config = dict(
    n_layer=10,
    d_model=160,
    n_head=2,
    n_kv_head=1,
    head_dim=64,
    d_mlp=320,
    vocab_size=8192,
    activation='swiglu',
    norm='rmsnorm',
    norm_place='pre',
    norm_eps=1e-06,
    positions='rope',
    rope_base=2690.0,
    rope_fraction=1.0,
    qk_norm=True,
    attn_scale=0.125,
    bias='all',
    tie_embeddings=False,
    parallel_block=True,
    init='normal',
    init_std_qkv=0.0277,
    init_std_o=0.0,
    init_std_up=0.0277,
    init_std_down=0.0,
    optimizer='muon_variant',
    lr=0.00853,
    beta1=0.95,
    weight_decay=0.015,
    lr_head=0.00741,
    warmup_steps=119,
    schedule='wsd',
    decay_fraction=0.699,
    decay_shape='linear',
    final_lr_fraction=0.05,
    batch_tokens=32768,
    seq_len=384,
    doc_mask=True,
    train_tokens=251200000,
    steps=7667,
    dataset='wikipedia_en',
)
Each number is 128 + 32 x the weight over its row's rms, rounded and kept within 0 to 255. Layers, rows and columns count from 0. Numbers have three digits each. The size before them is the row's rms in percent of the matrix's.

# layer 6 attention output (transposed), 128x160, rms 0.206, rows 33-63,96-127, columns 0-79
101:193090085121200151065082124085151104154212175127136107132146103164156130093112134107123134127093113131129141154133116072103098083079134106129141106123132161187136145118146145132121103144205144096151137116109110100178117073106112154094095175
105:093121156134123106119135125173144134141057138140151161056155121100130114127171161129129151094101117131138133151175068098066172103061130188160105075108122102139083156116177115162161148066127110183058094187095126153117165148129113151152154115
102:142165067161153113114122157207120151174144127167143140090141148213174219102124125170169129135062185099148090112131082144109185099153091111103170109126125157166142112149105122156163135118166150093169121119119139103121138147074122165101110108
096:187124187090088098112125184109135086128133136105087110116155093108121129110142099097111092086158101119153154118144062085107107106111118144148152127165093121107093076096032054087096073111145125158190071100155168147109155128115143092122112116
097:122178105138143137126123112181059210083165125116169134094170118151178121126145137051175175131030192133183127174119111136081197168100130175109097156096109112154124142153129115142107116182141132140127179136130071114159163056115105165134138108
104:140060124122149155139075062102084148060138111116124127196128103091124133102104157123102163089127125114112112096121088100132184118091136221136090172131102099115127155087159079148182135130141114176105158185109126142154156090111175154107122109
102:078151118091137194111122102106128150093159157169120108090136131179158088066115187114145130150104104094196121121111171119085126132101135125160127129126078096154135112155079107119167132088121158099111065067131173114138126141157124159120171159
098:122102155097106108095173102122125133132120140174083144061118060171080175158130108135098125125185140141119097114111126095181183162190086108171103139143073126090090166170147110142070157136138145130103088154121157164087076155113050108090165105
101:124162120121080131139126165054142132153115172110175067199101133072122129130133131164100149118195138172152109133121087058120124129096134214139115159073133140155088087138153114128090073126127087180150115111182151084083133131105098095145130094
116:127097085142081157158190159174127164119080122123131112096140076098071156140191135117125166132175118133139151142158044128146185128128132084106114115084135109188139171124176128156100105156169223159080179137126160118076073130158070124095144109
105:079138078152118070082104135108124165127097140157153124066080185135165099114123122110105087125091095076154142129138152181131120113181109107098168130156134131095163168149131192158161156127092121179156067101155149116120115117109166179144182129
086:080084144073168112166160127123159175111057118107141115131146108127127079114128120140139163145087104141108136142175089145125157122136121134134121106150143102122136141108132173128166141138161129113204131163083109139172208123134204098129191100
090:160078160121141195055129153096134137093122161088093158205178173092139182094088160195087115151118088177110136153140167082159107111159121171086122064128121079097105117131164151156106132184152114145165143126141174104124097100143143098096156130
099:100081165207170104107122145174115169116105128144096150102154137108122155149135154107107121158148156142219140138141130125126138093138147194146127123092097127118155169121144089132109101069092117101186151103181143142115107149132182100158091085
115:080173137085144106173187139218120120121134185180173141103105212102121090136089110109153094139117102137148081061142093096111103095151183152116130165112153094186098124141073090168177110111100124134140170151064119153138148103109116125113120136
094:098190090133158153112112136127093102080158142155206134133121177144079114176133121196151071127141142138059139145149114171143134137126120063107101098173175158154130090128164142107075162081090121083139185132113094137143082190090108097071103080
107:132090150094147139167109119125160056087131148191120135166141088045108075135104129153126068094118142116144088099150149096096145143136152180124086153151119159123113118120132065113116101133134151118106154159100114188113143112148155104117173101
098:159149072107156156075160102088160026119160179110150148195113196158201085119148097132138105129089122081179170130071093121139124147135128106108124124155140127150138133115113140121131057138173146131115120131117093129098094111120183117124172163
094:105145177148103052204123078125209074156141069165133175203141141154130158129120123097146102178045127158137094150160146126102123108139104148169129120142101111136075117080066140043131138082099136195112106166182137179060150145171092127135129120
096:082157123135100160144179085191138229099120151118137139110081103160089138189114131139125183172098108070146194066174136074126131124133069112137164108108113140110064075141164073170169120112103141135134141131082170180083122169106094148120148129
107:109126110123104095133129147172136135118114049082114066092144093143080117177144150172089103155149143166108137114174098141116146099112124079132097131155154150140137148011099135098115158136181095104117129157150108113145202172140195114100146160
106:151153090162137103111149140111068086129138103124131119114170157153166095156108147183112062130126113085077164098109139103231196094136062089165086087125136136085129161080128134149151059133156167066059104096140165171163130179136083142112192094
118:183102100107138129165119140117105170141151072058105149039127111119125090120113091112077107066146142165101101101092141160139119148130104132132151101152184082121094189143123171115142135148125116140076096060102123111134072085140159095134127159
103:174152159183141073117107110112142083133127182095156159166127106134135133148172094190057082071158135146092148125108076097135111156133195121158140093183160184114146133129171078108128102093128119067143114170081154115173135176159156159119138131
095:127108092137041132093101150150166160117120082107137149155134111150103135109129136110133129131177135137117152059092146150115141133152162140069138171180116157106126104112118172145119101114101116126100086105143176168153146093127081152142164101
095:160145136137133157164156099109156230086117100136082171172111070169076155104186154130139151111178138110165150140180108126099090121084154126111086191136070142108057139142206115235178096102117142130156095188134148184133108131083068113116150109
094:120123102086084084173165107046187098123127149142146105046119102149144158135167170156121150099153140178158135117096135095132112135145145125061153168106074098152122206141072149146121116129156118151081088143159129142110132132107178192192178095
104:142159075175150120112125124099143091190113146121118168129102111104113125147175109162069152177139123119126147108145045058137176109162116153107123140119166141175111153121158110119108170134106134114117115131071096157122116196127086136115059189
107:128101134109150109110128140162149167088149131098130121152177101122158113149107134147098149087095171162128165140138111163111080068129124154145130074116123112150150174134175147105080102190088135092135153121104069099158109126148182117176110084
095:138119193101161101114079169135109142198073092168105152166096156204123184150141095120155156071101105169147126133152174137134144155137182090097145146111139145090165138129125170110155143178120182154080119121191123119156154097078187140128141071
097:102124127114144146172127143176099124156187217147145119101127129155145155108136104100125034113159143178191072108167155127119172130171122114126124110157150151138104179156109098128138097107084140164140076133161144143177120113130159082163102130
087:070153159124154118086128059156125130107085161146096113174168110078119121118105158119174128072131160096123127117141169144072142090055116136104121147120034102147102160146153100124098121152096086192140123075165111117120133167138103162119103211
087:186128106078133114108091188142099123058127159123165152003080120183097138159154074178118186128184117116099144068158105118098108137114145111149132093136128130120196123077210085130224164137120114156155100081137112134072131152102147110134103103
091:146197108140064150099097117113103098071137190162119122090043164100107043125121132105088169149152068144133051096138124162145072196123106121088172142123134112142097101144079130101088165127134088172170112111133062052152109152082064126113126077
111:099103097113159125171164042111088117101056090086124114036160106153134096157139154125128123145191103128170117115099174176177114116113116163124128109068149135160198174055089137091137108164092109105117166149163099124126158076155126106161104111
102:120191084150183128129087091144142184195115124169080176190128147137091158036160149162122138131130144118158106070144144142098131131131150127119144149142135122114178136132117162154127122151108113129091204124082063100152127134094177136080108178
113:065105077113128173094078151136199086172127084084129139200143095100142080141142149119163137148114138127124151128081245152180071145179115109138138100093129113143164100101150131145120151114132152133126143154059110098078084180153153106141124134
090:058217135134145118205146102145171087134114127104097119109186213157161157097077109148133094199119092104106149110155192129167108095129126106111121115148143129117127125181164161107123138112131108115157103125146148128149140115140093087097164136
087:172136120172155025133150072138104088098128144130177133164127148129082163137149166125087124146118179141143077130139102165128153117172114102137112114130128125127133133145170132122147141164075113164125180124147090192151186187104174123152140084
096:184132103203183192160116144102101121123122081134090104151110162148181153108146161068125161150162124157152162164143157112133087108117081096132059111146137117156168126108107135120128072143130178185141138085135112165167127176082153109117091163
091:179122155130145126223172115178075098092129167128129223118125111091188145192086173109179090080107124191141154183106148136134125174140065100135164104145159135150187179133134089152152085129154166168141156127142136099061127111115136114159128116
092:149121114166091093100120079104130162171152128144121168190149085134124152096086174163161081161127188109161116153122110139097128112136094176119149127188091133088136130082100126191105155076128151140207153103143138090143146128117158142136123132
100:113128094109140172087078200168071107192116174125106111147085144090117143102149140140175166112113137198085096154158155079143125119113141179109100111168142138160191131079176121092122133164121143135130124116136157106179152122131164114112061123
113:190058178119165127130103131137087136095138163126137113089119145121153135144209173080128073094118149124150162088143127111027092131121105108084165102055140116068157110112095072149129160134099151113121150068180139163087163146084155112201116140
095:093143123110151178089155171102046114155134117143080102120140072082127101112143104138151173122201128090095068132146149166093183116136104139132103180110128090178078101140135111138120154144095110166165118118104168180173185145120085123099142140
093:098149182094141120116195080149087108099092121098110141115152116142142075108116131142133103025116086120128123188092113140077114132118071123062082153154117152148138124137109119107126095132135173144105151118106128197147156220125079103168157127
094:107099165153140072140175121099095156158126080117147129145129119124160167174099129148115063100104125101072171172129122186077165171100095140137088128142175092135091177117145159105121135125159157131082108138088147172155083110107143113128088170
095:195120117112146105128145137098128101121106133091098121038093126108170102124115136013119209132091106123105114129144167115160128200156139113138148133149109178095118139087049153159141124134118166138194103152134141099127127102084207114110069154
088:147144076159124138103138157109095110124187134088150142195121144187105132167139098117123179164081173152123124143108149123158127074136107132135106098138131094166137107158105102128147098102077132164101135167110132105136133117141198140105180092
088:108110152113091130150034122148143085106146106139151086000141094090125196118106128129042105114147141126139131111140159126102119152152121116121123165130116181065099096163153132097154140097144151107107101145132104096181123171145061120119136085
105:100116174149090173150120096174091143082077158107103114170072140094082064144146140084111163123152155096095165122157181091044161145141158127103164144131124129171137159116135161149156160115129166129095131115085149132144127174108129096132138134
101:101173178054096116136047184101126039172114142078139167150131160153126106094108087156097144063141145149109126127032097117142174170148140098090099160130142150100161139087148141138085126151159147126149116135161118090119137141137176121084153131
085:140111118050188141107146115141127124161178111165143119107122164118105139104150102150087135092132148145184132058146206122170076103132203107122089084106171084123131051159089150125090140122096090118135127069120188153130121070150107101080146135
098:102131148180166110099090125128122141110127131128132148208116139160188052084152099104127132141117175176125132120127140137097109186101162132141105141117075082181104129183127155149119147183143122137128143135089106112142066096176165130105087162
099:084145121170143101072158107121097069151063139156130102208111197128110090130124130151180143142145116038099097152144137117065173147108132136153093193114100138154115122092122152120133132122125122118175179160121100107140180112129094150108165129
096:072124116125089150106192153168108126134087166127136119179178106155119135133139110053182190174080066162131134120119171139132098119136140129157217169124098103111154143126065104117170177173113148130155148126136151057130114098148163080135078124
099:117170134076138164193115144103073083088157115075152087153089128123136110141161135059132143085113123096190129140136201124122093134127053150106106084149058137173115110109148114116144126097125151145145109175129086159112102151130204154102080143
106:138119180095138136118058100118150089183136114104172128103106105104175117161111102121161179149108149124097092142096160115163172162131157162143152080103189099148149149099112110069134202141094086136084118116091152102161135152150158129168066118
096:061164158187158106170159073120128130103100118097153140123123070112161077116157103178132108163134138101074168137136019189134156146059128136180157116165126176140079085112152120132151178114133115157124142146133145150088098138103112102072159105
098:156159121106148112100138080154106168136141110139178092159136195139109110145164131112137137150079106103120145138195150173057128185117151093166116100141170048092090126109129102150122114160082109124122161103159174142139143110061146137092110138
106:117142123114119066168108109122156098193134137117145122145134118147134173121129092064077151124139117168108074151125108155157193148154134085145079147175194144089139141136067144106159103076153148134132075138124117106093131222112114125079144117
107:131141108144116111139148069127115170125164120104078181185114145093134106148177113129086071150117078145103130126129162166105092130135117135165159154126122117114103184155102098173151141115128130176144160067105145105099073187129122100082141178
097:090048108144156140159124120212138163108099114110088141036134099148139158134132139147115120127122119151147128091119131102109130145113196085128121123180123142133163113166102050119100135110159141129134085154133138101112158126128117201117142123
# layer 6 attention value, 64x160, rms 0.204, rows 33-63, columns 0-79
096:163078176141107111198165065102164083176110117128139114146148079118091078183143122172128141149125139094180123168114116128020086163174126149128152146134111077109172143143111186065088182200135134145158143131086182124123147110111120126113129092
103:145103179132191161151158161085108123191053120109127122098083111124164106166148139077121140067133176128175173142130132151080118049102202072121133109129127153156148140126132109168135140123111151125107131156163131160167097121154129080102147158
101:117137121111166077117115131233121140177140071095102102093092118109109088070143127141146130142037136076091133114103170160120133158089052109140126143140128108096118090111157129116107101123200156104143176172143140066150156131099054076163119136
096:149089138164137144167105119117172131128124163110074048154133097165066115120140133076181114092171094117103173087176147126120094136159115095163135162138082150172153096121138081092126175164150130156145086108116114160086130137116151080154063122
106:080141105165129158082126048111135162178128155171149089046126061160130170100108130115124089166045108123106125110120135148134166126156146199101162160080105126210116134141149137171125091108178130103058105127133156164130151122143072095125145153
096:095131158113114129155121087095109125100138142180112104075120080095181103129142070104125115101135123113108135101122161100105138110130074099131194148110109112095188063102153096164161073093144146107166093130130167110133096106206148104098152089
096:107167147153134146184127113142175132172152090238129121132092166147139105120110082156116091100088131178139200146138134103118195087121139067105123139121151107146164172107136157142140138134159115055069062168122145142062140060114156124100189131
097:123088136120067088063128099116104138127094170097068194128145156115113108097104151027122120152172088205160149117163114099168131140129127125058126099128159074087110111130196148203141130065134130155189128128145135088108119126139150162178088105
098:174144161156073158115154127103146100168130163152082108168142134102176125110144196125110169123127084126131117140143152159126123219126156167181051166141097136152070100140105157175111165139155137113138156108062175126164106130140163079143096142
101:129144091149161163150119129096072204127061054089079192101115101159095119156207119139075182153165105150170147096145101129155182182101109110109133080102164111164115147143086187123177121087163096182089138191072094161116138136137114188150118100
106:096118080171122100101171163114097143122100115165184106148125133124100113150115096127181155169105072147189126101149138118151090105133124162149207136147171132107121119112121097171120158078144088138045054147152166103141102097099090147102180121
103:142137170118177128111187161134126161145146158118143113122117150172109075078072156112127171123154099109143108178115148118125123128103167124093134098173102092163055096113074141143101158198151125104128149159143098119112114096159156143156069162
098:107089117099102095072115070115131149104150164133084157136164141111147165161098164108147150079181117166104105142152152168149097119176111145103146059097136141154143135132148124144160151137106116085152067136137134108101075140107123015092177039
098:198115107122176149102102110153175108096105137133128106115132090167130131069071122138122129074159112145141109149163146114185171168175111173141126112145100149095055092164161148158110092114163084180175139171148086137067212123108187127140111162
108:144178113194147191125123181136143071106145161169114123093072110097184076125089075115146143081149203144156143101081148151127156108157099113117158163146112131108136195180116067122165152092134106182161117161181102112092128153146146135199114167
096:092106141075203157092139123127092129150122197055117166189120111118145133146118108136155056164130185106136123076123111191129110116139132107181168135126175061098157076156150133091115165120160209119116165110124145097164157194113078109118126119
096:103170179115159151165079112110133061127099168155121104153197134066142090092130074145095081109135188157097142086132097107110167154182120151113174157078073156134192122121128087132100128123099102120121116079067163114125091139174180135057149106
094:054125123159087140200120109148152118142107106092142151163124107124150188137073098140127097108090169120086121134094158075073163095127103128085118082099184093129149155092100148111084156136153133143102114148132121125172114138117156189113077089
099:096124097118117172192150142097127095125176131153110146174079149167129104140160128083138144151163135166067104152058122156128185171136144113117102163107147135111059119146139069139196138145117048120137146096169165161174143180150187153097099173
094:129169091134159128101107091122138151193096106127125160054125084136126160148137150172113098139149127105164133162134221139190159089097166161175141155115139099127085085158139134195133120122126093101216138138150120111150101135108123158121157124
098:178093118139093054089159114126118134088157112126185141145173125105192062096098175124112128116153146112120078127142128143131146114095086114181124138141139166087139133144118131066173112160122123131065146136136108220139053141111115161170119119
098:147166081180129113101153101126146192117118117144109073168165075105113109152121082109128129131060154151134141152110153114146067092127042106126077100139173138056037114079108132102142158123101090093140136115092162155135147214141131176091211125
105:148145103134101125117132105094126127113067111129126136152132124110036144122126113153087128153139147113140071104151146107154083134170127106125111185105136105124121120165106156152139135104091149139027072117091122153157120130180131206108117102
101:141136159230142173133132075075092121142150147101130157127170185127097117152095084154130102113113160118161141111104123111103107155144193090133165140105110126097149161104190170101148064138127139111167125096109074154134154179146121132125103142
092:082075115155120184127079100190132082151075106104147158131115146136134125097112118130097125134108152188114084119121105137198109116088116125121095127148127117130111096132128114176120167220172135086165117111099118170162073168150140118179161119
098:099065105125130124147132140138093106163105124122152115152123072103097144098115141177101143104135119163155090136104115130158136118165141061160106190208092109143063117116174128209145131130160081117125117110089117122111113101121120061161129115
100:181113122102098157134104130172125051106080126176063158139114119144101157089154098154104171124130139112126157153151180136072169188086151139103057117141119108113139132130055123154074110107134153136129115201120130160131112086141118144185140122
105:117140123151116180177157148162129184154162099142143144128078164107126092154146102168149154082119129127119097153099119111132112149089172113162123096081115104128084107104095115077156123140122086084136125140101162145112149120167145083207114098
100:125166083169133162108102154164144132171143123096200168086158143117143104126141144122095148128150152101125079138089187133184106153114110081134165085147149163177145187159182171184139127166105149157171105166151121097200102126124140163151159105
099:096120100099127177166086139113131146090179107115190074132113171209120159085123144053164134102155150078142138173117136096129072130108167128047130106189127166090117120146159152138169092129143108176124128145114162160104130100096083121124127226
096:123130175157148140156104151146139114123131138154116123112068130111078055105142118108101108175154180121109135121124120198077110173154117105082105101121109148092092148144137083135128155154157098128110081105123133119175128148071111130078082096
# layer 6 MLP gate, 320x160, rms 0.193, rows 0-26, columns 0-79
103:120207067169080158138132094103122088158197135095179165094104105099113079119127120180118113124120127132112089097098123180115121152106142116122114149100096155123138173072160141123116150101100124181065115139159158118121120140197142155140081187
097:101153066067132170131107170196115131156058104094148126156108137148160138145162103147141148145204120113113073087091163127156127138137114108065154124162127176106138155138172145160176108129102176104171118169154173115129180170153147125108113125
101:090125142089123095147129138148157133136120075111107075126167139115116119118178106134153197164110133091140138175082123152161101177100113099126197140116117170095162118104127135133066133095162159155132137117104084162080157141168152176148154140
097:102125090117147097126122117129140085140079151112126151182175102168149112150119135134126141117139141101097155150131071168163154123119164176162120131164156073093113101134122116124123094117134162137133137103105122114107083210101181182140132196
104:183145098144152129170151102071187106179145116154139120170140063161131067102136133099130169121076088135075150146126139148094095119143085170088109140155116098109160148109150143122143171082146172103164115092131126117157150126169109114123115143
095:144117180176168128187129150100087178111145160124122119179138143186122048139099155102091129173108118139072126131096114142048165120133132143125083118139162096113140161191134094140136158113127105157157188148158140119076147207106141168111094112
104:055083111146115105156075151136119158118097123164106113124148129047198155166085136163179141099087210123105098153080100124105065135147098163102142054126117073168126061086138135144113112129114103123166141109094086123117081163163161139113166148
109:117192164108100143173136132076172126080133164160094084193088083109086109118145154194148136078106113145104124124069122113144142095065169151143148118124135119123108162157102142140124135140121152066127173121125101120167088133074175109143117110
100:216134119109082117118054142070163151141179121141129160124112137151162134172103205107186158137079142119124149110135134114157091132097181134135104134102101141102185139141144155116113104133129155086159123121116119134042117120148095140165144174
095:179154154140133111182148168132170164130125140113181165190133081110149110164126158170188094167159120157136170091179141111081100174131132159061140147114166135147138094172127151107138103085146130074093141109122102152097150159121172122184161123
095:131165155088147101144076146135135157039109106144134149166120099096133162129086090134167143093113078095197119094107094156124093088148155163121119124116177084096114106151138134152172124122134093067095120166142128139100144047104113070125154135
104:116091048147120129135117100088123152132184150111137090194103158154088082146119121130131122105113121124152115132120184128133177108138151100111141108204186144136105111080108158162112182078090145159108113103111072152158134117108160095109173197
101:141119151126095142106177129102088125144133087077153140118113147211140113189110153115154196121097146126101098183123127127111120145176095130093145120109137129087086160109153145112152132075149144063171077133104071110119118129115111123133108117
107:116070087116116161104121119120153092161097142141140138106178116093158097120117063182152141183103065128123151139145214140102158097162093124113129108149164178153106094140120160134076141141160152122078125108162137144101126087099169157122158106
094:149121192123146125135176128100169083137138086121165164142132102144133136132165099111172137201141110100140133184149153088149132140185103142175092130160160108132166169124148170109143181138126047133139137098173136160152169177120098129121199140
100:133125146153125111127117165116134151137134098154121096149039168117127071133106209126116121134167145166118138080144125152148158115162129141120141128124120153153140172134151190124115167114175188201112132135165092146106080138130074094147156142
098:077136140101128145082158174114181168095176115071101137151102108146115112106191122085175135094104111088126112178091119089113215105137169127129144125071184151106131093139138109175102156092117129167121070179116115143170161111118123115188170114
104:104168160148087104123205151159141165173141090164128198165096064110139056126106085106172135113102148133140136221117127101112107156098129087086189108141100121108162122114117121078162095150138121112101193194071108112142164135133133174143122153
095:140112098095124178128121126111168138073167156098148148131132158133156119155137097133154190134171105123149165166050114105130092071155174119105180092166133146123118086104126178160174106145081114102108117111075090148115093148147062132127118128
090:164172123099155112053101155138090119135119115126101094161152158160216136129099103185119104130072069125169095125138141108159126132176137113149126104134139040074086178107122103107148184134198149166123118132059176133100133127149120104113116162
101:110114105134150113195155118124176084143139145129086146139102069123115155199118128165118141138123099128108068143112115117105152152063118141068102139109204070108126152195148166084128127071110168129126164113109119102028087193101094106076105094
111:140130150177183171101121156114193109193208084098110161156149119162128080153083137116208134172118104143136154095141143099114080109187144139141078167149158159107121102126076058113141081093086169093077089144085137134129111143122148176138113149
102:134134121128102131130143114088130132163181093179082160069159069128177083145094131098093173158118126065127194069090155120122172139108157105129069191115143112117140131093137162147107083140151141129129088205103139146135138170100170103148125143
104:087117191110129150161071157144163117142115137128137155147155049135113194149168135120168145135144145101076143145111119090083169056098131147138166059154081157095192138128061141145071130063164123132120113171143096141117103157197174137191063120
094:103116117084126152115105123154114119162175082121083131113115142118134119131147140142124156109169057149166182131185161087096160125148166140130115177186080189156126085132129113118103070127056140101117103137102153124181094142065091133120189149
099:073115078143089080122125165154103064122090118141092067156221162077141115109161117093041153134184088134125086127111164146138147188167114108132168134150167122160118146113079183106125124147185133189162119133116080093116125097147148118158184128
099:076150152136092136154128094135119133137111159131117133121139153143124130164082119145110131152098103172125105131151192088120119163140097129078101121078025187170178173155179127103115110190074139140093080140094144160101135118148153160145182169
# layer 6 MLP up, 320x160, rms 0.206, rows 0-25, columns 0-79
100:134111135143035139136155146133114128194118123132149142095094125129084151115160187185140169107167168165092097153165144092097149077113053192100116061109107168120121116161167158099123144170069133127134126167078144162081093094080105125125153152
093:177136120112107139106204131200114086144104135156151123152158188094151161096186128098163134127134109117091073088086199202140122105118124170185101145142156112129177173133117145143144085119092143125103136126119125080141130154133123142110129127
093:158194139189086122184115171101079105176088101104113148180123120170138134108185138147152105120148129111075107128121173143091165147153131131071084148142207152053125106135137131065085085109145094180103148085108139106202093120127139104119149168
094:124163106165086160155130083150103145091092128107198111165105193136061125115125179166133136093110064151142136130119138069111100090143173117139165150141126151035141109135129160133125138111097102144089108107132128079104135096089091147162146165
092:139161132170140048129124152155119135163078040155068166164141138107181153132132153179102121121108092174158129176138137166170044095114085122114171161123113105132144095171072087119081108114088126109111150149117132158180146152095128100122108136
097:155140197091126135133137089152116125127091086100118146177126137149137113134094175178136138110126050127117165163129152131141092121087016146139197140109167100189113134120158165138130090154140110136131197118161087202087137168110136143137144124
100:102179117078130098137112172180097071118130162094112135067145188058126161142203166090132092169159122104143119144115101083146155175160111112092152118156138104144119157139086156144147096127165094102087127123128111159155099104113157140176101075
113:172166133091093123173142130064097152084097144127192124137153114164114148127193121139112137098055149190230131150122168129096110127103204110111143144104118121198114117104075100156114167123100211150101148122164173075072131175129166126131165166
114:164119134091107122116104113116188124133162101095136144202067118162100120162107105113137061160153105117109062100147161112118088142117128164105162159155143179123154137130180071116128072204075090177117131173155161150156098122107144191128169118
106:125048132121091140140079130148144117090140127144118141123079115109157164155090104130118107077098086084109135197056110137089166063161126119153134112128079128124121233121113091115128159168110156149142101067129188162074183126111119131114214158
109:168132122093130173154133141074125121160050130100094091108106127159110099121103086140124072135136111135104104120118078156176103124124122101137162150147139125135065129113078175138105133144201081175181149078136109209128118150099177090178149146
093:194150106065153075181114104120135155112145123120164172072070142080133088147122127148129128071135128075077111127117143076076134035131147086152130070169164149132125164126088133126143113068112121091090089129102123096155126122124135115147135159
116:072035118142093105102160073140141151117146065138115096060094113155116142107137113135179135113141198108117132188101122155130145144143142155120135169082102150079149101152136087152139111132191126145116104105068117112197138103068103206154078131
099:098100132144128063106128076094156130165095187156132137127191188088137148153110157145123050151102118108146157119101044119160197138119126114096146154172173126155092185105148122172105150150165136140097093147137142130081098098122129117139116156
100:141125095128171120089087186119174095129121166120178124172159095171123087183045100147133136117138137058120162133163105147095116125124121154113075152137141114171091155146128069134103085144144108139186123151064121119176149114103108167113126147
092:068128151174208118113125135125164120118156106121066099064153112155102134091146033131111105133145161118096102158099144122113141146123097103158136124146062121079079086137096141154090120159105119129122181084141123128113147141137125188146127098
093:139117214109093112153107164128149166123148165112066119145092135129122089180174172159202103100077184085089119126089161131103082135137049114143143145162106147110126114121145130070141046135140118193168150173123143135089045178090138152141145096
108:120150178117123098110165111165095113129085081089161105110134072123143116165115136078125093071108112151169121142105153150067112168042047085155114126100156194137138098094160131147117090149099127132187169159106183114176133174153073151078135144
096:154111183153118130112145138138116159137173092179100122165198176117059128142165115107123134135159135140107096177120128091101160130131110215112138104165134059108108110136113107121101135149164120107134110092186130042111072088175098141120122150
093:178120151178123086161207134062113117081134111118163144117159090105074161103092170128113159145136162190139190127146110117109100093171069110109091143142103124185107143114112088105125141078129180057120135159145138113119142124106126140137128118
102:126101069097172139043133090164143115119150096142108197127077070131070123111124118089207152112107146118149108105092097138061070118144152102129139103155069176160150137162157114109063128127131111106095146133101116159091129165099109083167150194
106:138155119104110097119144113157121143114068138134143137082065139122122126176139097151127160130109137136094084150138119121137217119102120115139079175074104146057146133151185130115113155060167181169162110124158128157123091087121121060116158092
095:150087088110073137100175147098121141172132136148142187167084093143148094106151102138093148150111168118172096156101110129181165109084113098217102144105144146058167176091084155112158110103093147149166098137128134082119102079141125144124125157
099:158138083165134150112159076118078095046115123127178126098147131203150190115118187170123168116189126179142131073110098114116061122149166110151168146136156137133108091168074170102104135061144132081159176130163119101135060094116109103173143163
082:120105144127134148158152132176156101105152081179136136134208140081131128156124117085166122113190146088128194170138208142115156114105108096096127114150170123144114158208132102149151161164140130092099126068114152111069109095151152132176099164
103:164122102148129035156171099105100148101108142110116137143141105086101135090137084060132131111169143173131082159139156137125148109184144131111156142080088131079104158082084139144128146162129180137069063121123111121123143138184129154152065122
# layer 6 MLP down (transposed), 320x160, rms 0.139, rows 0-25, columns 0-79
095:150168108125161097118142130113106115088117151124118158174133155106156143175115084132175163122136152103147126143161110163142088149106102139119110166139131113179092054124168079144138118029140111133112175175134079131154148091149120151105071176
094:125148137064128173166137188123138112111195140097139138084116197099137110131100079136140145114135078139100121123061107145145139149128094158134109178087160105164138153063153100147118151128084094122100135144149147066174146041140142100152092175
095:125132111095112088115143118095176127099090105145092128118151195152173150131183092151110124126101130111173149104100176136162175163125103123127133163100193079092207158124103085124098073107105164156141107122159114142119145086088147142165128103
093:161186120174099132098089122058125137111100120111124122196122140108145156076097129121145139088137044125128171106126063092139137128135135086151109149135142103096083127184178126088111117124103139104132174157104113101167129161097081118185153144
095:152051148141132129151117142123169055133076102206140105134129120124170132099174117034136179151146102125112154093115130087136180173103067130120079108115082128146136081080138111158134099137109188090126187108090096171102091098167119115150118114
097:145170158132149137152146149152151131101159164138079187128096122046092134141162130150179163097130129176138096144084101141151161203094093075098138183174143113109161114156086122132134134177132171109170091105139136118126189099089116154109107140
097:041136093136148082122151168122136191139120156135077123189157143132159134093084141179053108131085169153135155154105131127130115117111124126075144085136070141121097083206148116064113119130123124136129117092145122134153099187125131100105146126
104:147102128110170073145067145188088116167166159110141172103112133068131149155169149106112158144102081118155168176149120083145072126121130100123089066088153164119151192145142117114104185149078109145126114105135147180050080129137142148084152184
112:193114132141133120152089107115216141141145098121138183041120098161108132099151090169094174092158102170143163172124079183120082102107104168109107123150120139124117092128111175105084149095165116092166111108166058151146103159154164144092120065
104:113146152153071087145089110213077124122071185114122111189068160127193133124001108099065164136129153100120167150142115103132177096126156101114124133156129133108103170117116105182114124139142144142133056078127195119065084147103084092089115126
106:161076105115121154231130174082060154176139099110182126110156095146155150056109182150126160140116098101113110139091152152115082186095095116155144128132096148094113193068151148072136150088113118114163140111116113113213109131129173137127121129
092:124114102146177128174124121151115207164175044105135133010123172130123097115140132125115160125145183156136146161139193188067119117117176129127123137040085140126172108144133078139155126113089115132153108099085128182152149162158149126164139123
112:076063124155134110079120077136169103166177117122121122148133183113169146157210136097089127166094186168116138147150144065157124152122135120132102101102087165102133134133101088075095075084133190134136133154166101124136095088158149142149132170
104:069137126144166152051121157098106147140231104079134114134130100170110105103120196058184093099166136115143129095094194106128093158121181159097070132138133107095125145141160138106125143128113111140123135138093133142089112126111075109152138123
102:175150122113151168071156105115129137097114142145154152117184148110170142132169097135185096171123116069118163098110217155101144113119113172152127158161118130163121151192101183077144140078103056086130107160142141108137106136120145145094129122
096:111133095160163143093061164081133152144126116154100086088129143108148172143178159141123177128090134156150066080152126101120108098130183169159163164176144113119133141117124139075162092126141139174101162192178088110126138108129164084117175115
096:165136144136155123161190094071097216078161087101082165047151112153130131087117169130089119095126165096119153139105159062132177074122116149118112126105129078192110093107106171086104085152167122136118138241103051131174082168112158111200160132
110:123159144142162155147098164102115158149039119090130155142087087103091149136167095145152099111117172124158123206173161178118193126110069133123120111150123125101088152183100144108177116157167180110151145153158143223135143142130147164158156106
097:174155119092158080148138097122175136067097131108127154168189159122150201171096116143092102128115142134179118094108071193116149128073084106154151182091102126153142101118138111133149106084103124153125103150106093150117212115095114166056156146
096:148133110059129142121106153070083131127115187156125146174165153159139173155124108108134169185124139117131159109181150110155145158099148106171074112117105124086134067133157156193160137137130134137140116088114101145178155161178181149147102163
104:066147117106149108118108146120134211158125173068114103116109179083178117122122172184164145145163117199134129142119170155220141095153094140181156131091109117143138125138128143115129129152112114109162120098120152136136119090123168135113076121
100:143139119152158155112102116133130096130115112163132136078148132176081160107127090151206092128184154087087085115151171124130125129086153081124138062128070174158122106142082122178114173151147099120165152161113090089128149155169064195091099137
098:119156148106107119139161111156095168152124131157116090052160130129157104074148213090120115110169111143099110123096182077143132108107149131147132159148182132135138111176184150147136084087174181095130125096088104072104109109076115136144090168
100:109097096129152123111194141122128183162150133134168118107115105154076126103181094110166076109101156088122102115126125164093096147076111095099120109107108108132159116096113107169167129161087101122161109157134169104144095137103148143076133097
088:163114094169138125119119129164157088130082117172171120101169123142127142166104097138172113131153185133131178131188157145161122098144123173121143149175128121098142184171121153112156192080140174105135086100156058197086127135159124143084065144
104:168172133124124129112118166079127172146112076126140162102143146094114151140155105133081082086107140178117075169104175112103167153103113098143125158113094098092105138139116187076174063127165158209116083138124078130148172135161167151121060128